{"num_key_value_heads": 1, "positions": "rope", "attn_scale": 0.125, "init_std_o": 0.0553, "lr_mult_qkv": 0.4, "lr_mult_o": 1.06, "schedule": "wsd", "decay_shape": "pow", "batch_tokens": 32768, "max_seq_len": 128, "train_tokens": 127500000, "dataset": "wikipedia_en"}
Each number is 128 + 24 x the weight over its row's rms, rounded and kept within 0 to 255. Layers, rows and columns count from 0. The size above them is the row's rms in percent of the matrix's.

# layer 14 MLP gate, 320x128, rms 0.116, rows 54-88, columns 0-63
size [ 96  97 109 102 101  92 107 105 102  96  94  97 102 102 100  92  99 102  98  91  97 109  99 106  97 108 107 100  98 100  98  95 102 102  97]
[[130  97 121 101 114 111 120 117  78 199 110 127 102 108 158 144 106  78 111 105 106 159 140  96 165 142 181 152 104  95 129 121 116 138 129 119 113 132  91 139 118 180 117  89 145  99 134 153 124  61 111 144 129 127 118  95 155 127 119 133 115 128 113 127]
 [156 165 159 163 103 128 117  82 115 156 102 147  77 158 121 120 136 116 151 161 135 110 118 104 121 157 153  80 114  79 145 126 148 137 173  87 113 121 141 162 151  87 104 152 111 121 167 134 141 170 154 135 132 128 103 136 122 118 107 131 144 127 152 106]
 [106 128 128 148 154 151 108 115 130 107  85 126  88 121 104 138 165 110  85 129 110 120 162 157 138 151 152  95  92 170 105 118 130 158 151 115 138 137  84  99  92 116 113 162 131 107 141 155 150 117 158  72 147 159 102  92 121 124 134 127 103 124 144  91]
 [ 92 135 129 118 110  84  72  98 197  95 138 134 135 166 117 172 137 136 148 161 128 116  81  78 158 147 119 113 114 133 110 173 126 146 137  96 108 102 129 152 130 143 136 117 163 138 134 116 178 121 138 128 124 150 143 140 125 145 141 126 126 123 140 112]
 [153  95 173 153 120 146 170 130  87 139 128 120 146 135 139 139  97 150 113 153 173 139 125 108 108 146 142 111 120  82 164 141 181 131 101 131 147 147 122 134 141 115 121 125 121 102 144  95 133 149  90 137 164 116 138 114 106 141 153 156  90 146 169 137]
 [134 116 167 125 144 159 114 142 153 119 151 123 145 157 171 126 116 121 125  94 102 140 140 103 157 110 141 134 114  91 115 136 123 130 141 116 133 110  98 134  90 126 108 177 121  93 139 105 108  64  50 107 117 165  96 105 123 130 101 122 158 123 145 125]
 [ 87  82 147  77 155 115 128 187  90 114  89 116 127 139 124 151 167 168 133 131 136 114 128 156 126 100 158  81 157 101 115 139 136 141 165 116 122 114 125 108 130 134 122 140 135 178 123 119 155 136 134 101 159 120 130 121 107 136 109 127 112 134 120 124]
 [105 128  87 104 141 120 117 122 113 147 181 121 119 100 181  91 120 139 129 130 148 123  89 160 133 113 111 122 112 144 146 179 174 130 100 131 128 113  94 115 140 139 112 120 154 135  88 112 105 139  86 117 117 167 124 127 150 125 110 127 155 134  83  99]
 [100 103 137 119 116 139  99 127 146 199 140 125  89 102 105 167 121 139 138 132  94 146  95 137 127 133 150  98 102 132  93 147 107 132 146 112 153 117 153 108 118 112 148 120 161  99 157 152  92 129 147 136 115 150 116 141 163 104 113 132 130 143 189 148]
 [158 154 121 133 128  99 143  94 129 161 120 149 157 103 120 107 191 105 112 132 129  95 110  96 112 144 137 131 161 151 124 129  97 100 138  94 129 138 133 133  77 137 153 153 140 135 112 123 104 178 126 145 127 168 118 134 138 154 120 100 148 106 142 123]
 [145 123 124 100 150 136 177 112 136 144 176 120 113 112 148 138 114 146 136 140 123 149 107 142  93 125 135  97 165 139 160 138 123 116 135 143 104 123 160 122  88 160 145 152 165 140 132 121 147 152 125 144 126 164 120 116 116 114  95 100 121 138 104 143]
 [172  89 133 159 114 119  99 143 114 158 147  93 151 128 159 152 131  95  89  83 141  91  96 148 131 148 127 145 103  76 116 127 114 126 150  90 140 136 115 111  99 116 150 101 138 153 114 159 110 131 132 157  99 116 137 119 146 147 143 122 157 157 144 144]
 [ 81 134 101 104 105 151 161 157 143 127 107 115  98 112 170 132  96 115 150 131  82 132 174 101 126  90  81  98 101 126  86 134 145 140 122 173 145 117 117 146 114 141 141 167 100  87 139 152 138 128 151 132 120 132 131 136 106 117  91 133  89 114 150 115]
 [ 82 183 124 127 124 140 125 153 176 164 137 133 153 136 178  77 103 162 101 108 132 161 125 106 118 128 163 109 160 112 118  95 156 130 156  84 154 140 116 154 123  97 113  97 108 121 127 148 111 153 129  97 142 119 116 113 155 126  99 118  83  99 143 143]
 [129 112 133 152 104 156 111 125 128 144 124 115 109 116 129 136 147 176 135 127 123 156 103 113 162 151 115 100 100  99  84 116 125 142 150  94 119 120 124 134  66 117 143 143  85 132 108 161 132 122 141  72 114 116 115 131 112 142 127 119 116 133 141 157]
 [136 161 168  94 165 127 119 127 115 132 141 123 121 160 133 108 109 128 124 138 110 143  81 137 152 120 103 142 110 157 144 121 106 130 119  82 129 124 160 138 154 134 154 126 104  97 127 137 134 147  92  99 109 116 142 154 152 157 158 151 125 136 147  89]
 [115 126 145 161 177  94 109 145 100 130 131 117 121 133 158 156 174 108 125 130 109 111 130 109 141 161 109 139  92 123 138 122 136 104 138  91  63 153 144 113  76 152 133 111 106 108  84 148 121  78 132 102 147 138 122 125 125 119 157 105 115 120 146  94]
 [ 95 105  58 116 137 164 127 160  92 106  93 145 109 140 155 146 112  72 137 155 110 155 153  93 100 128 126 156 129 112 145 131 124 151 173 106 143 125  99 118 129 175 125 155 162 149 125 110 131 125  98 151  94 153  96  91  90 129 124 134 138 110 114 118]
 [206 120 119 135 149 139 120 178 126  98  73 129  96 122 121 133 106 137 127 107 116 126 131 116 118 104 125 130 134 135 158 131 137 133 110 123  94 148  94 106 119 146 138 115 120 128  97 149 192 111 106 162 158 156  90 141 124 134 142 136 114 128 145 112]
 [101 151 137 180 118 109 109  85 148 132 140 132  66 135  82 166 143 136 113 136 110 144 144 137 138 150 137  71 136 153 102 181  97 141 148  98  78 135 134 122 101 121 111 135 149 105 147 137 112 136 146 161 129 138 157 131 111 147 134  89 103 102 124 130]
 [125 135 118 135 172 101 131 133 172 119 132 100 138  71 133 118 154 105  96 135 141 156 114 180 141 106 120  96 123 139 176 103 155 152 133 169 116 190 128 115 103 151  87 152 111 150 133 126 143 102 113 122 131 115  99 114 140 102 173 124 110 110 133 158]
 [120 107 147 142 131 109 106 152 129 201 114 141 138 148 151 151 101  92 143 125 147 135 103  92 161 172 147  86  94 158 127 151 122 132 119 125 109 182 159 122 117 104 109 116 121  75 137 146 125 110 163  83 121 160 171 120 138 127 119 126 115 111 164 116]
 [118 135 110 125 179 111 132 148 139 118 116 137 101 112 118 147 106 154  89 128 126 148  97 122 105 113 137 113 156  80 139  98  95 118 130 159 108  94 135 136 131 133 148 139 141 158  87 137 148 184 139 121 172 125 118  97 139 170 123 138 167 160 119 125]
 [135  84  82 143 166 115 106 162 144  98 143 146 106  99  91 189 136  99  72 135  97 114  84 155 142  88 156 129 158 139 122 112 134 108 159 107 169 124 114 119 105 120 162 127 100 122 134 151 101 107 109 125 138 104 153 146 132 146  97 142 147  95 100 160]
 [134 120 105 136 134 157 142 148 120 114 160 175 132 145  99 136 199 108 137 105 126 139 121 121 133 134 147 142 122  86 110 170 108 100 162 142 132 115 115 129 105 123 130 114 168 106 136 132 120 164  94 171 133  90 120 139 108 125 110 131 145  65  96 125]
 [ 97 136 151 119 162 140 164 129 137 101 179 123 147 118  85 123 149 130 101 150 160 122  89 128 113 132  95 123 157 134 147  93 149 152 111 121 138 127 109 164  86 116 147  94 139 130 127 173 102 153 152 126 134 138 153 128 135 125 106 174 103 146 182 144]
 [ 85 118 128 137 109  90 124 151 110 105 131 100 116 113 112 149 107 125 113  90 112 170 104 153 148 105 163 119 124 100 116 134 129 133 175 120 123 150 101 136 125 123  88  94 129 124 154 142 118 134 101 144 116 169 106  83 153 150 110 112 132 132 134 162]
 [ 88 138 157 139 106 125 112 119 115 144 114 106 166 156 109 163 123 111 141 122 152 145 144 160  83 165 121 127 102 139 117 157 168 125  91 109 104 145 182 116 139  67 138 107 127 140 164 139 174 142 115 137  92 147 146 136 132 102 138 129 129 163 148 121]
 [148 117 139  93  96 139 130  97  94 114 138 124 121 154 147 178 140  87 135 110 121 122 132 125 122 127 144 121 180 126 109 140 121 148 152 165 112 110 103 126 118 163 159 141 115 150 153 168 125 140  96 138 161 172 112 140  95 108 129 110  57 144 164 146]
 [ 94 131 137 130 139 162 131 149 111 107 154 116 116 136 159 147 130 117 120 110 125 154 107 100 109 115 160 121 100 142 126 140 152 154 161 111 110 143 130 133  97 128 152 150  82 159 131 125 118 170 138 137  97 149 136  79 140 106 163 115 104  99  96 113]
 [148 119 153 141 147 187 169  94 144 164 107 103 121 134 112 163 156 133 145 137  99 116 158  80 111  92 158  92 149 120 130 162 111 147 129 122 138 147  86 128 153 134 130 158 132 112 153 104 146 124 107 143  61 119 133  63 138 111 133 184 144 139 151 168]
 [118  96 142 133 125 121 132 111 136 134  82  70 120 111 138 123  95 117 119 194 102 108 154 145 126 114 127  81 135 125 129 133 101 108 139 143 119 118 102  93 166 161 133 150 153 130  81 152 116 161 125 157 150 127 153  85 140 132 141 121 121 104 134 133]
 [128 117 128 101 133 144 118 142 140 110  94 126 143 116 175 133 104 147 128 148 153 110 166 102 173 132 123 183 138 115 145 136  85 113 127 106 123 161 191 127  63 118 139 143  93 143 127 134  94 107 128  96 136 145 147 182 126 100  82 152 157 110 144 108]
 [134 159 118 157 140 106 114 115 125 136 118 106 124 146 124 140 172  88 122 108  83 150 115 118 104 112 150 135 164  95 141 125 107 123  89  86  95 145 123 148 133 107 122 120 135 131 128 124  82 179  94 143 152 158 132 131 154 113 138  78  96 130 120 141]
 [179 129 204 164  98 112 109 133 106 138 120 120 123  97 119 145 118 161  96 110 147 130 101 116 113  96 139 135 136 154 137 132 108 114 117  92 132 126 175 102 124 131 108 127  99 122 101 158 163 136 129 149 146  90 144 149 147  84 103 123 143 137 110  85]]
# layer 14 MLP up, 320x128, rms 0.116, rows 54-88, columns 0-63
size [101  94  95  98 101  94 102  99 107  92  98  98 101 106 100 103 105 101 104  92 106 101 105 110  98 105 102 100  94  99 105  94 102 104  98]
[[ 85 140 132 155 134 158 107 152 101 115 111 115 105 124 117 126 132 141 158 131 137 118 119 138 113 127  75  94 114  89 130  96 146 150 132  96 150 140 134 105 107 153 110 119 104 196 113 126 175 180 149 134 122 135 132  96 105 120 112 149 181 124 130 119]
 [ 97  69 123  82 119 116 135 120  92 151 144 114 118 125  99 131 139 123 126 115 135 145 141 142 122 127 130 138 135  86 106 122 111 140 150 106 117 131 116 156 164  99 147 160  83 146 152 124 110 112 116 121 162  97 116 104 133 150 121 123 140 131 111 174]
 [146  99 160 115 123 141 116 164 139 152 146 127 147 179  92 133 132 114 157 143 152 142  86 116 147  73 165 141 131 154 122 105 142 111 171 166 136 170 138 108 118 121 174 154 144 136 125 100 106  95 150 151 130 136 139 127 125 141 144 141 140 107 166 116]
 [159  85 142 114 144 145 145  96  78 129 126 131 157 137 121  82 137 129 142 123 142 134 154 124 119 123 159 127 158 140 140 143 137 101 106 127  83 126 119 131 130 130 103 156 135 172  96 123 128 109 127 133 122 155 103 118  93  86 142 152 124 134 153 161]
 [135 126  97  96 144 107 127 173 150 128 146 122  99 143 146 126 124 150 159 133 101 163  76 192 102 111 144 154 126 150 123 163 113 133 144 114 108 106 106 136 150  71 112 114 143 172 129 113 103  84 122 131 126 145 156  96 149 106  86 135 148  93  98 111]
 [170 139 112 142 112 141 135  71 110 114 114 113  76 137 118 122 109 108 130  72 119 104 114 125 107 132 159 136 131  81 112  89 142 151 114 117 119 137 142 123 128 109 127 131 110 105 145 116 110 114 154 141  95 126 147 108 171 117 107 140 116  71 111 116]
 [126 118  97 110 115 132 135 120 149 152 138 143  81 108 167 135  93 152 154 131 114 127 121 128 142 167 105 167 130 140 144 176 178 106 147 133 158 143 144 134 152  94  69 134 114  96 140  99 157 127 147 124 130 114 149 129  98  97 141 125 124 147 116 187]
 [128  89 155 129 143 124 134 119 144 149  97 139 104 123 143 109  76 147 143 106 173 146 129 140 153 124 165 144  93 112  95 167  94 130 137 150 107 138 149 110 111 104 188 132 162 145 137  80 165 126 129 140 180  79 123 155 155 139 152  97 139 113 161 161]
 [122 104  77 114 151 112 141 118 121 123 118 113 181 150 106 131 133  84 176 177 135 146 107 104 136 129 120 144 102 140 167 165 164 123 112 146 141 119 140 178 117 118 112 113 135  89  99 135 113 153 120 155  98 126 125 112 103 161 114  80  98 120 131 149]
 [124 139  90 101 160 106 128  91 159 124  95 172 117  95 119 116 142 142  96 140 150  66 105  74 157 113 145 164 118 145 165 119 132 142 148 109 141 115 153 113 119 135 142  94 154 159 101 128 137  89 138 123 141 119 144  92 131 150 101 150 157 124 119  88]
 [147 152 169 110 152 167 137 136 106 102 139  87 130 134 147 185 140  96 120 144 127 163 123 170 104 119 147 108 131 135 114 117 108 117 110  95 144 100 147 160 131 100 167 100 128 115 117 123 106 101 126 121 111 141 150 136 109  89 118 138 134  98 116 105]
 [104 118 117 160 142 113 189 165 144  75 130 133 139 164 116 140  86 128 160 129 139 185 147 132 155  88 132 166 116 154 143 118 112 145  58 122 125 120 150 134 153 124 150 105 111 157 134 129 131 168 156 149 146 154 114 144 138 107 123 128 125 127 143 120]
 [110 154 140 175 101 150 144  87 142 127 133  99 136  92 137 139 112 159 109 113 110 135 164 117 156 124 108 142 146 146 156 173 119 137 138 162 127 101 135 139 143 121 104 139 111 136  65 144 116 129  86 153 100 114 132 152 146 112 178 132 135 126 126 111]
 [132 151 145 116 136  69 125 121 132 122 123 157 148 152 130 108 129 139 100 109 141 155 123 126 132 187 110 116 122 132  83 139  88  87 138 120 108 168 102 138  82 114 127 127 114 104 133 157  99  93 154 120 118  99 126 141 149 116 132 131 176 157 144 149]
 [105 108 128 122 121 156  79 134 102 138 146  87 127 123 157 140 118 141 145 112 151 137 121 108 101 121 122 160 118  93 106  83 139 147 165 135 114 115 154 125 171 129 144  98 109 131 116 113  89 116 142 134 138 114 148 158 116 119 143 148  78  99 126  98]
 [128 128 133  86 123 131 105 154  84 107 101 159 127 135 113 126  97 154  88 133 114 145 153 167 119 161 104 104 109 143  83  85 132 108 136 107 127 127 141 127 102 140 108 148  93 135 114 119  87 145 145 176 147  63 103 112 118 120 156 119  57 154 136 153]
 [166 116 116  63 128 175 147 137 132  91 147 118 121 145 127 150 111 206 133 138 156 135 141 147 136 175 120 125 150 163  95 109 121 128 126 182 117 137 159  87 117 172 118 176 156 130 145 108 120 133 154 130 129 146 129 130 120  98 112 162 117 113 132 161]
 [116 127 146 123  89 134 179 118 138 103  75 176 148 176 122 128 136 123 126 171 193 107 156 164 131  93 151 129 101 135  90 162 154 142 123  93 118 147  98 121 130 145 119 170 145 105 127 138 140 108 149 146 138 115 118  70 110 123 169 138 128 164 134  95]
 [104 105 145 105 192 168 113 132 122 129 151 123 134 132 112 122 127 113 128 160 175 163  97 143 133 140 114 133 156 117  91  96  79 114 148 117 165 115 150 168 130 157 152 151 113  94 161 115 144 103 173 134 123 149 120 121 126 107 162 174  95 112 130 140]
 [115 142 150 138 114 127 131 113 165  68 153 148 123 134 119 119 142  85 114 117 122 147 117  73 126 140 125 164 120 120 112 117  89  85 140 172 126 168 142 137  93 103 172 120 194 112 144 125 116 110 149 130 141 123 131 127 163 127 114  68 163 108 128  86]
 [ 82  96 142  87 135 112 104 142 144 119 134 137 122 129  85 148 135 151 128 116 128 152 109 112  88 103 143 128 164 105 136 147 101 131 122 158 136 141 152 151 146 152 157 106 136 134 105 137 104 134  83 117 147  91 138 125 150 112  94 129 112 104 141 111]
 [114 144 146 136 135 124 161 155 121 129 153  96 113 146 149 154 142 153 146 126 102 136 123 114 125 115 179  91  71 129 152 147 117 158  97 141 125 110 125 160  92 174 116 115 111 125 133 122 111 110 147 116 118 143 118 125  92 131 110  72 106 102 118  98]
 [111 129 128 133 108 139 125 164 206 139 158  88 131  94 127 117 146 172 127 116 139 134 110 134  98 169 132 108 126 130 150 148 138 121 151 139 100 120  77 152 142 102 120 138 138 154 134  65 108 140 165 116 120 155 133 170 135 137 102 148 129 124  77 153]
 [ 96 112 108 123 193 161 155 119 181 123 138 138 126 112 139 123  91 153 103 159 128  97  96 102 121 156 119 187 108 150 132 140 117 150 118 114 106 128 109 159 134 131 125 147 128 136 104  97 170 106 112 104 158 167 127 137 123 144 143 180  94 136 135  79]
 [105 150 130 139  95 107  95 133  98 183 130 166 103 103 107  85 163 113 151 103 129 140 119 182 108 137 165 164 107 168 130 147 127 138 110 128  96 154 126 146 118 141 135 131 125  84 144 150  77 171  83 104  90 122 120 138 116 129 129  69 139 115 102  95]
 [155  98 137 117 107 132 120 145 138 127 148 124 119 117  88 152 137 112 115 153  81 105 121 115 139 142 136 121 173 121 151 116 175 136  95 162 155 146  86 115 161 149 139 111 145  99 168  82 153 117 130 144 137  99  99 115 165 124 171 106 108 136 179 128]
 [115 149 104 159 145 101 125 150 151 161 125  82 114 124 127 125 129 159  79 145  75 120 161 138 163 134 129 177 125  99 136  77 123 119 143 120 166 150 133 159 108 109 151 129 126 148 114 129 135 125 144 163 169 125  78 115 142 138 148 144 113 142  68 118]
 [ 69 109 178 131 128 148 131 124 122 143 100 117 138  73 146 108 122 141 171 142 169 133 128  96 141 145 133 149 141 100 145 159  94 176 121 142 151 134 166 153 123 169 132 153 133 124 111 101 112 127 133 119 137 114 128 162 103 147 141  77  97 130  98 116]
 [177 144 112 122 118 109 110 128 126 152  94 142 130 100 150 118 113 137 110 129 160 113  71 146 128 130 116 145 152 153  89 155 157 159 118 153 108 170 149 151 125 124 140 126 164  94 160  95 134 161 170 113 162 135 168 143 116  82 133 174 145 121 157 140]
 [144 133 136 131 115  83 148 130 110 161 134 151 119  81 129  80 112 136 128 136 142 110 155 110 106 127 133 152 115 105  87 167 107 113 137 133 142 159 146 150 149 124 138  97 132 149 159 122  96 153 147 112 137  96 139 145 155 149 148 139 160 160  94 105]
 [146 145 150 140 111 107 110 142  83 118 157 109 131 106 128 113 136 135 132  71  93 150 160 131 130 117 125 104 154 143 125 117 127 134  78 119  92 120  50  97 126  92 139 134 129 113 122 130 158 107 114 128 139 139 129 138 146 123 102 118 136 101 159 133]
 [119  93 123 146 125 102 149 140 138 118 120 125 112 131 101 125 138  81 148 130 133 142 116 160 140 135 110 143  90 138 132 127  96 145 123 125 121 145 131 118  98 112 120  88 149 108 142 175 136 145 134 148 159 118 158 105 171 114 119 128 145 136  96 132]
 [ 94 113 126 120 125 117 128 121 137 131 146  97 116  82 133  96 134 148 163 127 113 177 105  86 117 118 161  75 103 178 125  93 142 119 130 128 113 143 127 110 182 134 167 140 127 156 130 145 185  96 129  89 137 138 119 121 101 166 122 140 139 155 121 120]
 [126 100 163 107  98 132  81 132  96 125 111 101 142 151 120 117 112 140 175 110 125 103 121 167 132  82 150 114 110 123 122 132 138 108 162 156 128 163 111 106 158 129 151 138 117 126 131 104 121 129 140 152 180 160 158 100  89 161 148 141 142  90 116 110]
 [164 100 135  99 122 174  66 129 169 166  96 119 145  97 140 157 131 111  91 170 137 118 140  76 127 114 102 124 129 135 181 130 128 121 129  86 102 126 149 129 162 100 100 133 174 113 128 142 111  93 143 122 112 134 151 119 115 116 104 144  95 124 148 163]]
# layer 14 MLP down (transposed), 320x128, rms 0.109, rows 54-88, columns 0-63
size [102 103  98 102 100  97 102 101 110  97  98 100 100  99  97 100 106  99 105  94 100 103 107 110 102 105 100 102 101  99 102  91  99 103  94]
[[101 120 190 147 147 128 135 114 122  64  92 149  93 172 113 129 120  86 140 127 129 128 120  96 107 190 113 136 140 126 100 118 150 154 134 144 145 121 141  99  83 128 104 108 123 162 133 129 113 145 130 137  95 127 114  92 121 133  66 118 145 125 102 162]
 [144 118 152 147 167 130 157 130 137 108 136 108 134 156 129 155 148 108 134 157 153 128 128 101 134  94 123 158 136  93 128 151 154 132 150 142 136 125 126 132  97  99 105 136 175 102 112 103 137 217 121 109 157 155 164 135  99 148  96 126 151 108 134 111]
 [141 157 147 143 157 155 120 152 134 134 100 105 130 121 133 146 103 192 141 139 155  97 106 156 124 141 130 173 142 172 125 117 121 134 118 100 129 122 158 149 154  82  87 143 120 137  91 126 155 175 171 149  55 144 126 141 122 124 139 124 115 139 170  91]
 [136  94 140 118 146 110 148 109 146 184 100 116 162 131 160 108 119 143 146 143 100 115 134 110 143 138 143 159 195 103 133 130 153 103 122 151 126 132 130 170 113  87  93 111 107 111 130 159 133  99 139 150 140  90 107 125 136 162 100  89 141 120 109 122]
 [152 147 108 165 125 163 133 118 139 100 128 107  98 122 172 121 100 147  80 135 142 103  79 128 147 123 113 140 151 152 175 136 135 107 108 111 135  97 167 187 118 110 120 161 165 134 125 121  73 131 141 108 101 113 152 105 116  93 120 103 129 129 139 112]
 [119 181  99  77 162 148 120 144 115 118 126 109 131 142 140 102  94 135 119 125 114 178 120  95  83 120 111 139 136 151 164 144 134 128 117 141 122 140 124 125 110  83 147 120 129 150  83 152 131 122  78 156 141 102 128 101  68 144 124 106 172 131 173 139]
 [121 165 144 145 122 136 112 146 179 149 113 125 113 133  97 118 173 156 170 125 118 141 119  87 158 137 127  99 139 161 147 112 112 160 134 143  94 159 140 162 118 146 169  73 123  92 120 144 147 103 119 141 116 140 127 171 132 139 102  61 126 137 135 119]
 [150  84 142  80 120 161 148 132 131 155 157 126  94 122 125 151  92 124  94 172 102 157 130 191 183 100 122 136 153 161 134 117 159 120 155 146 124 119  96 120 124 122  85 109 118 127 120 123 146 115 123 101 139  91 142 114 121 125 110 149 137 113 153 169]
 [ 94 166 115 156  68 110 106 124 157 166  61 102 138 122 115 156  94 124 102 119 108 120 122 131 120 115 121 105  67 118 102 111 105 109 142 155 113  89 131 112 138 136 111 112 132 123 110 126  76 127 117 114 133 131 133 164 122 131 142 172 141 122 136  87]
 [116 136 153 152 106 135 145 112 107 109 144 125 106 161  94 182  80 127 134 125 108 162 151 156 125 103 126 116 144 132 115  85 118 105  96 145 140 137 123 115 126  87 123 139 157 124 146 128 100 106 113 150 133  88 147 174 106 159 160 145  74 104 120 148]
 [133 134 154 154 104 139 125 159 128 131 110 130 135 127 141  85 136 108 130 175 125 112  96 164 126  92 115 169 169  91 132 137 164 122 150 157 114 154 136 172 103 158 136 124 122 110 138 129 169 104 146 124 143 145 122 128 130 145 121 119 114 116 105 139]
 [104 123 170 152 155 171 164 142 108 115 117 118 140 170 138  81 127 100 135 139 156 129 137 168 145 104 158 156 112  75 141  99 148 140 125 138 111 123 152 144 127 115 133 155 140 127 117 107  92  88  81 135 148 131  79 126  99 100 167 145 129 128 188  88]
 [ 95 165 124 156 102 133 146 120 132 160 127 112 111 107 147 133 118  99 141  89 164 121  89  94 182 155 141 143 129 135 141  90 115 148 132 119  83 130 106 175 101 105 147 110 137 108 128 116 127 137 176 172 126 140 144 130 166 109 104 139 141  92 160 131]
 [147 123 110 128 196 145 121 143 117 112 127 106 142  91 124 116 121 120 132 160 135 133 151 145 103 152 129 150 143 131 100 132  93 134 128 117 134 148  81 105 145 127 166 134 123 135  95 133  96 134 155 140 141 126 129 121  99 124 124 110 106 170 142 136]
 [163 127  95 108 111 126 141 122 116 101 126 140 107 131 165 119 121 106 130 103 118 134  77  88 104 113 134 140 142 102 115  88 119 129 127 143 136 139 174  93 101 122  88 161 121 116 136 124 157  92 100 178 127 109 118 103 120  73 159 113 128 146 149 129]
 [124 107 106 142  88 116 186 119 110 134 120 136 112 100  72 134 130 162 126 118 131 133 128  86  88 157 117 103 176 148 142 120 164 100 149 112  95 114 147 141 148 103  84 145 101 169  88 116 154  94 149 169 109  88 149 112  99 135 108 117 128 132 117 157]
 [117 145 132 111  98  59 156 142 143  77 106 117 139 139 141 118 134 135 169  93 109  99 119 183 137  75 170 144 102 138 147 120 136 129 153 119 118 130 148 130 148 132 109 131 132  91 118 124 141 174 148  88  49 163 124 146 146 131 133 119 180 148 126 105]
 [139 131 128 119 111 145 131 155 105 140 135 151 101 108  83 115 167 107 153 118 168 115 149 134 116  95  94 181 128 100 127 157 113 126 137 155  76 111 139 115 150 163 130 130 139 153 136 131 126 120 137 121 107 134 124 126 121 124 152 137 150 195 113 169]
 [100 115 119 105 140 101 145 114 151 148 112 183 144 166  84 101  89 163 136 121 133 134 129 155 150 164 109  92 130 125 118 135 147  87 103 140  82 149 190 114 124 125 140 151 137 162 109 189 135 168 135  91 137 102 126  93 109  90 134 128 144 133 102 105]
 [106 124 126 120 187 140 134 148  95 146 117 117 130 153 135 117  79 154 129 165 131 148 129 150 142 143 126 159 180 161 168  95 161 181 129 109 141  99 147 115 161 110 108 149  87 122 113  74 141 133 110 156 121 146 147 136  71 103 151 184 138 120 179 118]
 [124 113 134 140 104 161  74 127 134 155 141  95  82 143 126 148 175 136 122 124 143 111 147  83 107 118 161 165 142 113 159 168 103 117  93 132 159 114 145 156 106 136 100 147 132 133 148 170 162 117 162 125  93  84 140 123 114  80 108 147 144  79 109 126]
 [110 122 120 114 134 142 152 126 129 174 113 119 142 156 123 145 129  76 123 104 104 104 127  96 113 136 125 124 164 110 125 132  96 145 145 106 123 130 112 125 133 132 126  86 120 147 133 145  97 136  97 152 138 122 130 142 114 157  96 138 119  68 102 138]
 [107  89 136  69 111 112 194 135 161 121 165 112 123 170 123 113 132 138 118 108 155  89 174 146  79 121 114 147 140  98 150 147 152 111 142 140 133 134 112 153 130 126 143 188 176 141 164 147 151 112 138 110 144 116 112 123 129 140 129 112 107 117 119 124]
 [132 156 113 164 133 107  65 147 160 136 144 122  80 139 137 168 126 153 111 158 126 140 166 120 173 116 139 107 130 133 157  97 117 102 126 142 112 109 119 114 131 154  98 133 156 114 139 169 113  75 164 124 126 157 106 133 127 158 114 115 116 107 108 171]
 [132 147 142 147 111 157 151 161  98 145  96 130 141  82 102  72  56 141 116 129 174 110 145 105  98 173 124  78 156 101 158  93 123 161 133 122 125 116 128  75 115 138 129 140 140  91 135 110 135 126  78 117 166 147 117 133 149 153  97 161 114 158 139  97]
 [111 129 113 147 120 110 144 105 144  90  76 135 173 152 169  82 145 115 137 110 113  89 142 124 141 110 143 122 144 119 105 127 136 109 117 124 103 118 109 166 101 121 143 131 112 113 129  90 129 118 162 133 187  75  91 107  88 119 124  94 156 150 117  89]
 [ 66 121 121 126 153 133 166 117  77 120 147 113 147 107 148 112 145 106 126 103 116 170 139 170 170 109 122 153 121 104 155 119 112  99 121 136 135 105 125 129 140 130 158 139  96 117 139 122 182 127 130 143 156 119 122  98 148  70 155 122 121 130 105 115]
 [108 146 119 178  91 152 148 133 141 173 117 130 161 149 121  99 131 142 111 123 107 102 100 114 159 122 138 127 122 138 110 155 132 137 144 133 145  91 102 112 127  94 126 137  75 140 109  81  91 132 144 158 179  78 125 160 143 165 126 149 104 135 124 116]
 [ 79 127 117 136  92 116 107 118 109  99 164 114 139 157 117 137 120 101 178  86 124 108 153 132 127 118 105  84 125  86 136 112 107 135 159 146 125 117 100 120 184 152 136  74 139 135 128 126 103 102 115 143 116 162 102  94  96 120 159 106  79 118 121 157]
 [ 94  95 107 102 137 152 113 126 114  96  93 124  93 161 120 168 134  95 144 132 121 117 142 138 123  93 168 115 155 135 131 149 142 123 117 129 147 102  75 105 161 115 170 156  99 118 121  76 142 122  94 145 163 152 141  93 129 143 122 103 116 148 187 114]
 [143 156 124 129 102 165 153 141 135 160 130 136 121 160 144 130 128 131 135 137 143 117 193 158 128 131 120 145 144 156  99 158 156 154 153  85 103 122 140 147 133 148 112 119 115 124 161 151 166  86  53 158 126 122 110 103 153  96 122 125  89 103 116 118]
 [ 91 160 155 104 111 158 135 142  95 139  94 125 103 111 115 141 110 181 137 135 104 109 112 122 136 175 182  91 126 132 129 160 122 131 156 133 160 110 127 126 135 147 125 170  98  80  98 115 110 139  85 128 142 158  81 105  94 106 156 115 125 124 139  96]
 [162 132 126 130 126 152 132 131 162 118 133 108 119 105 128 105 115 142 113 135 183 189 148 106 125 111 161 163 103 149 125 123 131 118 103 127 122 137 104 133  99 166 121  94 141 154 123 129 165 178 120 142 149 166 157 113 130 143 135 129 138 108  90 147]
 [110 139 121 153 138 137  50 135 135 152  76 105 106 122 116  93  75 167  86 141 118 137 121  82 140 118 164 121 109 104 131 133 159 155 131 124 130 144 152 107 135 148  91 105 175 135 119 107 154 149 112 147 121 127 148 126 118 105 128 150 120 167 152 107]
 [123 127  87 115  78 136 146 135 133 143 104  99 105 124 122 137 128 159 133 138  79 148 106 119 146 126 179  86 147 143 145 121 142 163 102 143 118 103 116 125 131 114 110 108 184 130 151  63 151 179 153 128 117 133 130 137 116 158 135 114 175 100 112 118]]